config.toml
num_attention_heads = 6
norm_eps = 1e-05
rope_fraction = 1.0
qk_norm = false
parallel_block = false
init_std_up = 0.0429
optimizer = "adamw"
beta1 = 0.9
Each number is 500 + 50 x the weight over its row's rms, rounded and kept within 0 to 999. Layers, rows and columns count from 0. Numbers have three digits each. The size before them is the row's rms in percent of the matrix's.

# layer 5 attention output (transposed), 192x192, rms 0.0666, rows 80-95, columns 0-95
164:492537592504502631496527481464493466472493475525544428548563495490548518510510393487549459580598412435572545549494500498564498524505464461505541501522451591450595509471491537532456441510482546495535493595474527454452443475548539552460625511474392551508466389544522498596563465524505615527
169:490548499483512527470512488556605504470491552566458489558488486467476457498515499452492512380490533627469535520494600431531514603604536470546550488528407572567476458435516483675470513546466505565447542499439498514481517534472624551480505558525526489478521436560542515420513484419512527563
180:520504436548553492475434579536512519493456466461585547505529553495524580340530422539526418445506556487522580490465487532493408439459573559422496499481490510398511474489454605522493539493511456453393460453591478557488516523453502491548342516488442439480569495568607566485452447525557511513
159:499527462425486575601503421482453479468535507532534440485402530558488508568443363449547492389455537439591512525446492428462534557537497539541453502479469487545429497588467539488547463461495511558502576524483498532459522541419578487503404501434496527468502471455471498535516561378580500340
169:461550477530500521506557533579515475393468511505429493576419475530510464445491629509425504446609534547562497477482501554576524516494443475463449428528501483483477458563505448448467573501489473454515492561562395483516460546525548501520383447545470487451470452585566474439563495440540557554
162:424453554511472520527480442431520459547490485522488589487536497447509516485600472464456465549561692571510421500494592519522420508529513492370517487484545467527572452602471475529498405538590560460417474499466486430561478501521454463453537478456423434496478469548426500391397434558488533501
178:536453567478514484462567496539455472474530479479459495540541473465460516434466541564458445517533454558531555481489570468523531434589442503553528511478472499407543460563474481467487565479467534469375581453444470470538520498448438463502461496515506438502473436544528537472432534497446442441
171:569470523449437573445466525517519452486430514437520465476521429515473431499498549453441447447456410526536425543465560487416526450558506532493344499528470349436511548440516511601508431511499435491594535539518519478513531527470468486483563529473513451457486396420333545531494579563488568506
180:475520612438458509553484508501523559499463512416498510539504544610503507549491525491556496584628490418388475544436433499460535502599483479495517500501495462496554459510468370448563486497544481530464520535526455561534428532559463472542517450524549389460458428512391505543480481522518495469
174:495463484494542524436478477497548450514492469466444485543496409449519570534500467475389521487539538528423471547487470476509481519533521511500535519485494523553591541478504574603510473545509460540473534485509514458400471515490590512469484544416480571444523581465497505524474534476516530545
174:462546556455510587480612480524528553473476562508515545443517534476537517431513514522405532517370584461480467529514511534502504542482547446542531477512545508464505430544478575549573517605494517440453518475569521538485530498454467577490467528447389423538501463534589522527523517418476538522
176:493479560493544542425505512517461471374532510510478506525463564526484527531458491499515501491471350569416541512484454484550478480480442513591470444499507576439568571496592471581526520565468474451495474493549485534467490510579544462462362540478548549544598524528548571440618493432497477452
176:509510473571515496565615543489521516570573464418443490541499518505499543470537549483517514483485632506415556522502433527512513471377543535548481518535446485475456448403466538591568455557436473473597519401567464594579506456527519474565572488531569480476475470566486454578489537460486472391
176:506552503517423473460490507470339541476495480545494509514576546534514538535481386461473478537507488546536502529483455523442526580371485574470484508500513646449560490548361586499514520470396489488498518511392493579372431512550537490434543470443559522498471504513590502541522541559529477428
174:474496489434514497464454461535495449602466530509527540529475391493572514440448536532462601426439437577516561546493544492558543457405504435515555500469490510597558522504497586415475530508390504444511471561517470566533490512518540480501516465429517469428571404460511465455516571628517508510
172:506524524505495501467548541437591468577470476523612433514434521505530520461548382474500570481584395323477512495457508542529518478579494514580549479522443404476509522513498616481441530529543513512381496562491582476498514568522527456550537549503467550445538482482476429466514563570514449488
# layer 5 attention value, 192x192, rms 0.0726, rows 81-95, columns 0-95
160:564547408533445526424436451530471545449499476439530420545464541496432521563485580455450605529491489507460389433468506496437524491598539456448452430454551401463531603505523444468476453452534435599562464465507529545482464452474457465463451413473411515504523457567540489574439508546459512427
169:563419441562530455516507518442548468436457517426482505465545492528521510537517439483458584414440494451466522454497562400472529368530481478480547431537515568603425386580502467539493520533523510447508465444478566546554479484563487559464581469466508467607430450540579487543416433534511562487
154:506483497603519489514579445500506543497458394498484586558474549469473413550447525543528513479454483502392458441423597470609501477442492504433596520528397438472479536457511449418493560591477458446521623593470484410464570524492500473474533408469474538515538521497566621531446502501528482532
160:518466493511564479414512533421549546509546454582435473497473452506494419462565427622429560516471476555476391495534541497475529497531565548575541546423494486531508591430531488534474495571538519474589457438543526560409451433467521520536434408516561495497462562432462443579481548555545464509
154:467549558504524465494439519465565465543491594512599481448481488470505472485457609539519540559503532470526488502548391427458556573513491443596471498552459580503460482482511485514368518543407442531555413389512582526524489347610476467505580506533486477472478518458488498491545482518505495516
157:494472409496432452529505492486499587548541499531480444458472552517540528582499498495587592505458549413468545572529389573439395505480497419444588525562451500604560383539461460450488535546582540476564529556520553530489412559481455529510513388482494525485503585406479498535521453508395529542
165:512496525453497369507515431558434547616584536509540560351542476488473519444503483555439465513506509498537443448460486526435494466497446542546465485515602434469582500589526548462546576518481434438431480560569508576588507537555429506499577482478437612523504596602633507542537520427443458511
160:405548484487554406480451543541516474567414506521484454415504572473487496519525505595575491462366524589502505550507501530530542493528412558486454507450539557533496493411431472508422519549445504512537488453558571478402595508456532484456445508518558585463449512440499557499503538504515580596
161:532471482456511528570511478457479489505420514520524490437521505477439608473505560614551512508499499600504474452487544528510572581559415549513468607515472506470447615507502552505556455430535471499550545430487475569563523571497494481493394464444510448474494494411487497554561477459582470408
168:432407589530424464510423509473595525486438464467579453565449460533501416568456435458482520506403519475557467448538460467411479429470454492509506476526471500521483537476398509497465515498463576436481561471571488509521527590473510415452466461489573488540583680522444583539500464483515417395
157:478436377529431542493573454501545551574474442518542469538502502500429447463538533494510510394510487522559549542585460478565524399504457506444466502569553498561481493486468418448454442432503492444548590526520480569565592482454490416464585516537499445495465494609608438549357471485423533468
158:412456585534479519490478530526419606463449474573645473525483468483483547426471527504508511501509532525613489532517529448548514534450465499493489393442503466499587530545575511491556437463585617433417502462441460474390475517512439544567515590497494503431475522356506540494437552474511533528
168:468523451501539456500524534461506509465462501509578559587484482448553438493529608572514482560570478594486607529381493492555549527471492462566454528446453497447671457507484435469530541570517544466447587592521506558520489532623545499453556467480578488472588606432557488422422506528536488516
165:570435572515460525431493485568435507442475517527439526430510500530476420433459525479575379532441462523533457510461517461394538538490434445429476525533594474444530535552537462400507570491598523596564550577451527481475593525533501521423607404483551430547513581533503524499584492470519465502
162:467394411486564565559509441535420526494502513442429501592516465458516445469458463537565608532366462526497377489538565534432488445561548476461547540460471491496521583528464557526561554448467549509502539424449507402506558575538498512500543539544430510433479486580521532492522494484562567474
# layer 5 attention query, 192x192, rms 0.0585, rows 96-114, columns 0-95
086:526500538474470507476522544528586497372532539455462459573521543477550551515496424452548389613495416460469492492501511549439418485474566562481455481550521462541412555500592448504477453559429524503531515376514542483438493458506485533563596500411469571446563495438425513580459599525469505549
083:467512470527497502494568518485461451479529451439443529505413487449492545530495488426542463432564492493461545522485591410556470485539524494513498450523437486496584550536566428387400388570605494462442529459579524480466490557620463529516576498530477466475570585522437485564460508450502463492
090:446538503575550570510505578504521507371488544447407501535497593466542575389571519410556450511484502478518482512539457554468439503468530530568460458511542496463435484503561533443537443591578473482481568415486521548486468508464488540478593451432509536465434516477389538521533485509510499491
073:491538496535509420462447361524514491492533370521409557491477548553478476499475485496518508465550526533500499479544498443501454484514614537516507456489512441464463538431513525482500488484483456398491487473538433520533453565519507512497566542546429431565517536543440538554460471518494499494
085:601474429517480423511466463479442513582433378500485518470479484597442422527543522462458507487449440514411542455501512529560563557500520493426450522512499548523501487453431623556595480492444510483483455560466532582490456527483483505469481553591443452583505506512465444500424489367531532543
083:534561537432411455590503552486406519535553443580577424456467474587439484508533541530524529473470510504470524468538445428471611513512465447541507521500514551463471471472401488533511504413511498480508478510481542479554542475476492539496412569489510481522521530547576463466517483425453515455
087:559548476604504493571512454516407503601462490500561480436554458493459413503554509541468498499500446450499546451527500513448531568514477420456486506458506574539510421444445569556523549364511497464492509611455535523484507555551456476415425526566476424502552497491532485493443481479534498533
076:491536560547487489584509538523506456541534510556517507499521454527450463520547582500542504444440445494490471495596492449459443442436428512541458537519502498560493495586400466562443442475467565517545451400439504496593610468483513608481418525431542571472587512482522535530496457534538521468
081:520521485536496481521444422560513469450512570411451543477478490477499573515548450510533505486503512490509437531575521567422430480504468536524486530480505409510535490591550467417445475429536544495500528412464533385444460557487521483525505460439588526472506466471456592535526479556495445472
090:384620558377498501486457504474581591429415496541424562528472507567528524567526561539556517505448494477391481444527408508495543446537583495528471466392456487571430533429434451537504463504486458462522564515437417468506499467584541459508572444472467454503556515505465438486505527487574448477
092:444540471470432466438550515515577462358535561575533505477494505580539542464471433385517476540552501524493450502533513492477392466422490602513500524481519391511516509582478477484539452535492514536489493440521481500529499480489517604534571516457549570437475517474503492495474554537392454452
082:472539509368472537438492499524501533432449501523427585533460527577462600614556402481591495513518509566530512479490469556514516529497531509462504539503486464486427540473445479460481482518499508533502557477457536579517434436486516486463565451515554578479451495541432551529462433478551496482
081:515522604567464552538530539507461547593488452496562509564570428449493484469527476562456536541481474384452544545581535520438517483419430505465460517430524581472531468484480431561521522492543566484572437588509485509514552528535580444568446524495476504475588552469548530535457533397448495464
093:503514450498507531535586552475521445434593544484541494502507468543544514463456479460495486503546610457519453570457452496484507391516543566470406508628542493557505557502523482554512541555479498545474527545548473448497530466472430505554524541467444566404607516473546506474483546494531546575
096:433500522494553543630504456481528483445401468532552585452495521463507528439440554537446473609447475512470529486505435398467458461473524638497483447527524473514469567488388457578401494580483516455555467499502476456481485456480448564421528577443481481482422516480491514512443468487481498493
104:533489450422420503448524520454518573512531431505511519517446515569515575500437495453522514545539534499532552493459645486503476541459610496484542517512506492447513502459489514421440415576537418459473551443463514473551544474463549491571451475451578578472461483461418503556573439554455476490
104:522476577573593408544573531440538449497481497437526440498534482403577435381562481511440542519446475498444520523569422406527466533534500541506435531544498471576521522594598491551504644440442453487455481557578485487539548533528371552529448547535446482546525461540575482458495491489519512508
087:439531490525479585572463446451519500374447530490442544502481497489498552442521435474457513410556659561528605512549501432495502510459559628443577448500517502508517494502463450502444523488466501532579497508480434473470519479568468507524504533480543533507507584454455550541574548519467487548
107:629529496495493534449462517445580438466498389482445533542545485509554524559475500520498500421408535494477508522520469501443469498488512547560491429464560540482573528476481534472431452512535438410527587455482501523471499633417474483543542369414588539474451484514411479518549473501484469513
# layer 5 attention key, 192x192, rms 0.0586, rows 96-113, columns 0-95
076:486444421537502482515492522473567464567440452472545483438452519544492541513394546588507507499587463486427504500563472509585476547506503537557465502480462532471465545566575477472494601494467503534439436391476451511490479477471520531489472479553528500544487454566493483439449472401498488413
066:499510568509440563467584500468494446431528574506525549527467536463435464524573518461482574401470538451532493447446420513522604469469488541423559568493485507600506409521425523450509525496509503529588496507589538483598441494521514488476458493528447557575472478433459404479477485598510433541
070:542484413382446438482495681423470498410433423438536507432490506506497506504476447490504515496465466514585542477521457385534462505518511476471450391551467567518491415481531476428435484461536516514485564425586498490523557465493506443523497452515535524514441479447622529423491476556441498527
081:378471492586548564495518498444426476555457559434478499475481478548538477463604573393454501441500521492508483500528421414487359572462552432433521544471567494493563520478504534450481514511543538619538529545549488467546492538543533495504524485413505548563460529437478474523490534505496525518
063:458459532505511558442453474550455502504506585486499609563575557511510560505452576523497539435579402455498521469463459433419482499507518541569573518467554424407460558563487485640520468599536466491552516540527557554482557576513511479522543445493547470407515587571425494486591506439534566505
088:511432534547506552500446499561528515581500570565534607491544487543520471468426598442498504580470475574461489495525540456509471559513507545561521452506535518469446499480534458461559610578434495469413448521423534488503451412516518497450531478550529439525574547454432521529560452436519534414
087:563445566461472466483424393572514433514479550479528559570428508456445526460433507510532581581461465535410568438539473468522544500572474569558553431461537565443446538509526565519508507572545569472431533483516559511524475433531474463455520507507550442469628506504346524469548499391508604490
079:616499563497389594487555603422527472531526511502447557523522552466449566510452356435450502537448467441533507524472455472531549602523546560487596416386477511494503516488538609420595551508552544525479508481499475487507464424500556479451538526547446499485514487424449548564484502519527545480
088:447509494476473528465561529397518570567489470497505492505532490567531412525615521517469508415491604480505494468482500430530534537579521528397529524435558537517614522533478531457505486416469511538540516516473466537473543483560467432497483460526517520504500493516516491529548462596418446572
079:480434490540484467525557546532436438477574520527532512458568561444542443484501538410488487508628555507470552461448486605543509457538555509490433512604462476465491447489370456562500481540497491488525429530457432474544448541468487534473446493497467506556484519404504521436524520468467430504
100:420525473463487485411539562462462537445507550532469435455550529518552464538527510512457476450527577490496453482460466556524494422552525469456463652507539500499488466524434537475441394466471488429657541493490450499480442521505517486476437438458495534434469538464478482565490561497445476617
077:510570519571531507517533540511503492467551516544568540459548545569555485499548517393524434473506534486430507477508558617550414468503617445538448455531550507517519460432451509565385403510472479466544532557448398450510482522498451511449495422464563472500491494424491546500570491530490508546
095:551460555516503505578499489491549360568489495555438563507417407410498544587436520513419527532542519479560563501399414437440577533494406449468438507486508525488483432487488582491559603455511517594381496478463624498543493483568476451486456474562537474609497497411430500551490464427536512503
088:504578554444482413418441433519619635504493433505512532513522560460538511523562398522531496446516602506516416552569456529464537476509469478544578619422496528516515434505588464561490423528431473479562526596500475487528461486575556583589520445393424450465425565551541476574475584569516490488
103:416444537549472439497509541477514486463471604522497555449481507504427479523482476518527503444520539458531442550458432533484492535433547493474589555473491508489492489456504449532528468534406477546498479553529573512384468457499485543523540563437506454477468522466425547584507506559419538457
085:493546497550521450506451444490475568441534389542531431536429557443466425427505541609499444485481540541568560424532553579536474506492540488525498465537578501511563565483424487545466456433468522480541497527583625475554513443467485600494506583452498536511469498583491495497613523466499456495
094:461498500508513565507534493522530423536506591530467497398513422599583555553435580435415484485576463491554450498492533529540553438527469509459458545416468454553509488485520515533508590450589546469466472522585538491457490524586549519551534470454516544473504540523385402552510471541531469507
115:509647476500552444446551573497536567332419509524494536527491534557543492547489506534523450448532502526509419546498536558473514494474581592466562572571518487563545464471449402466427379457386531528454500517479471497464438474516505498578504482442504524403509465491549489598531534473451492555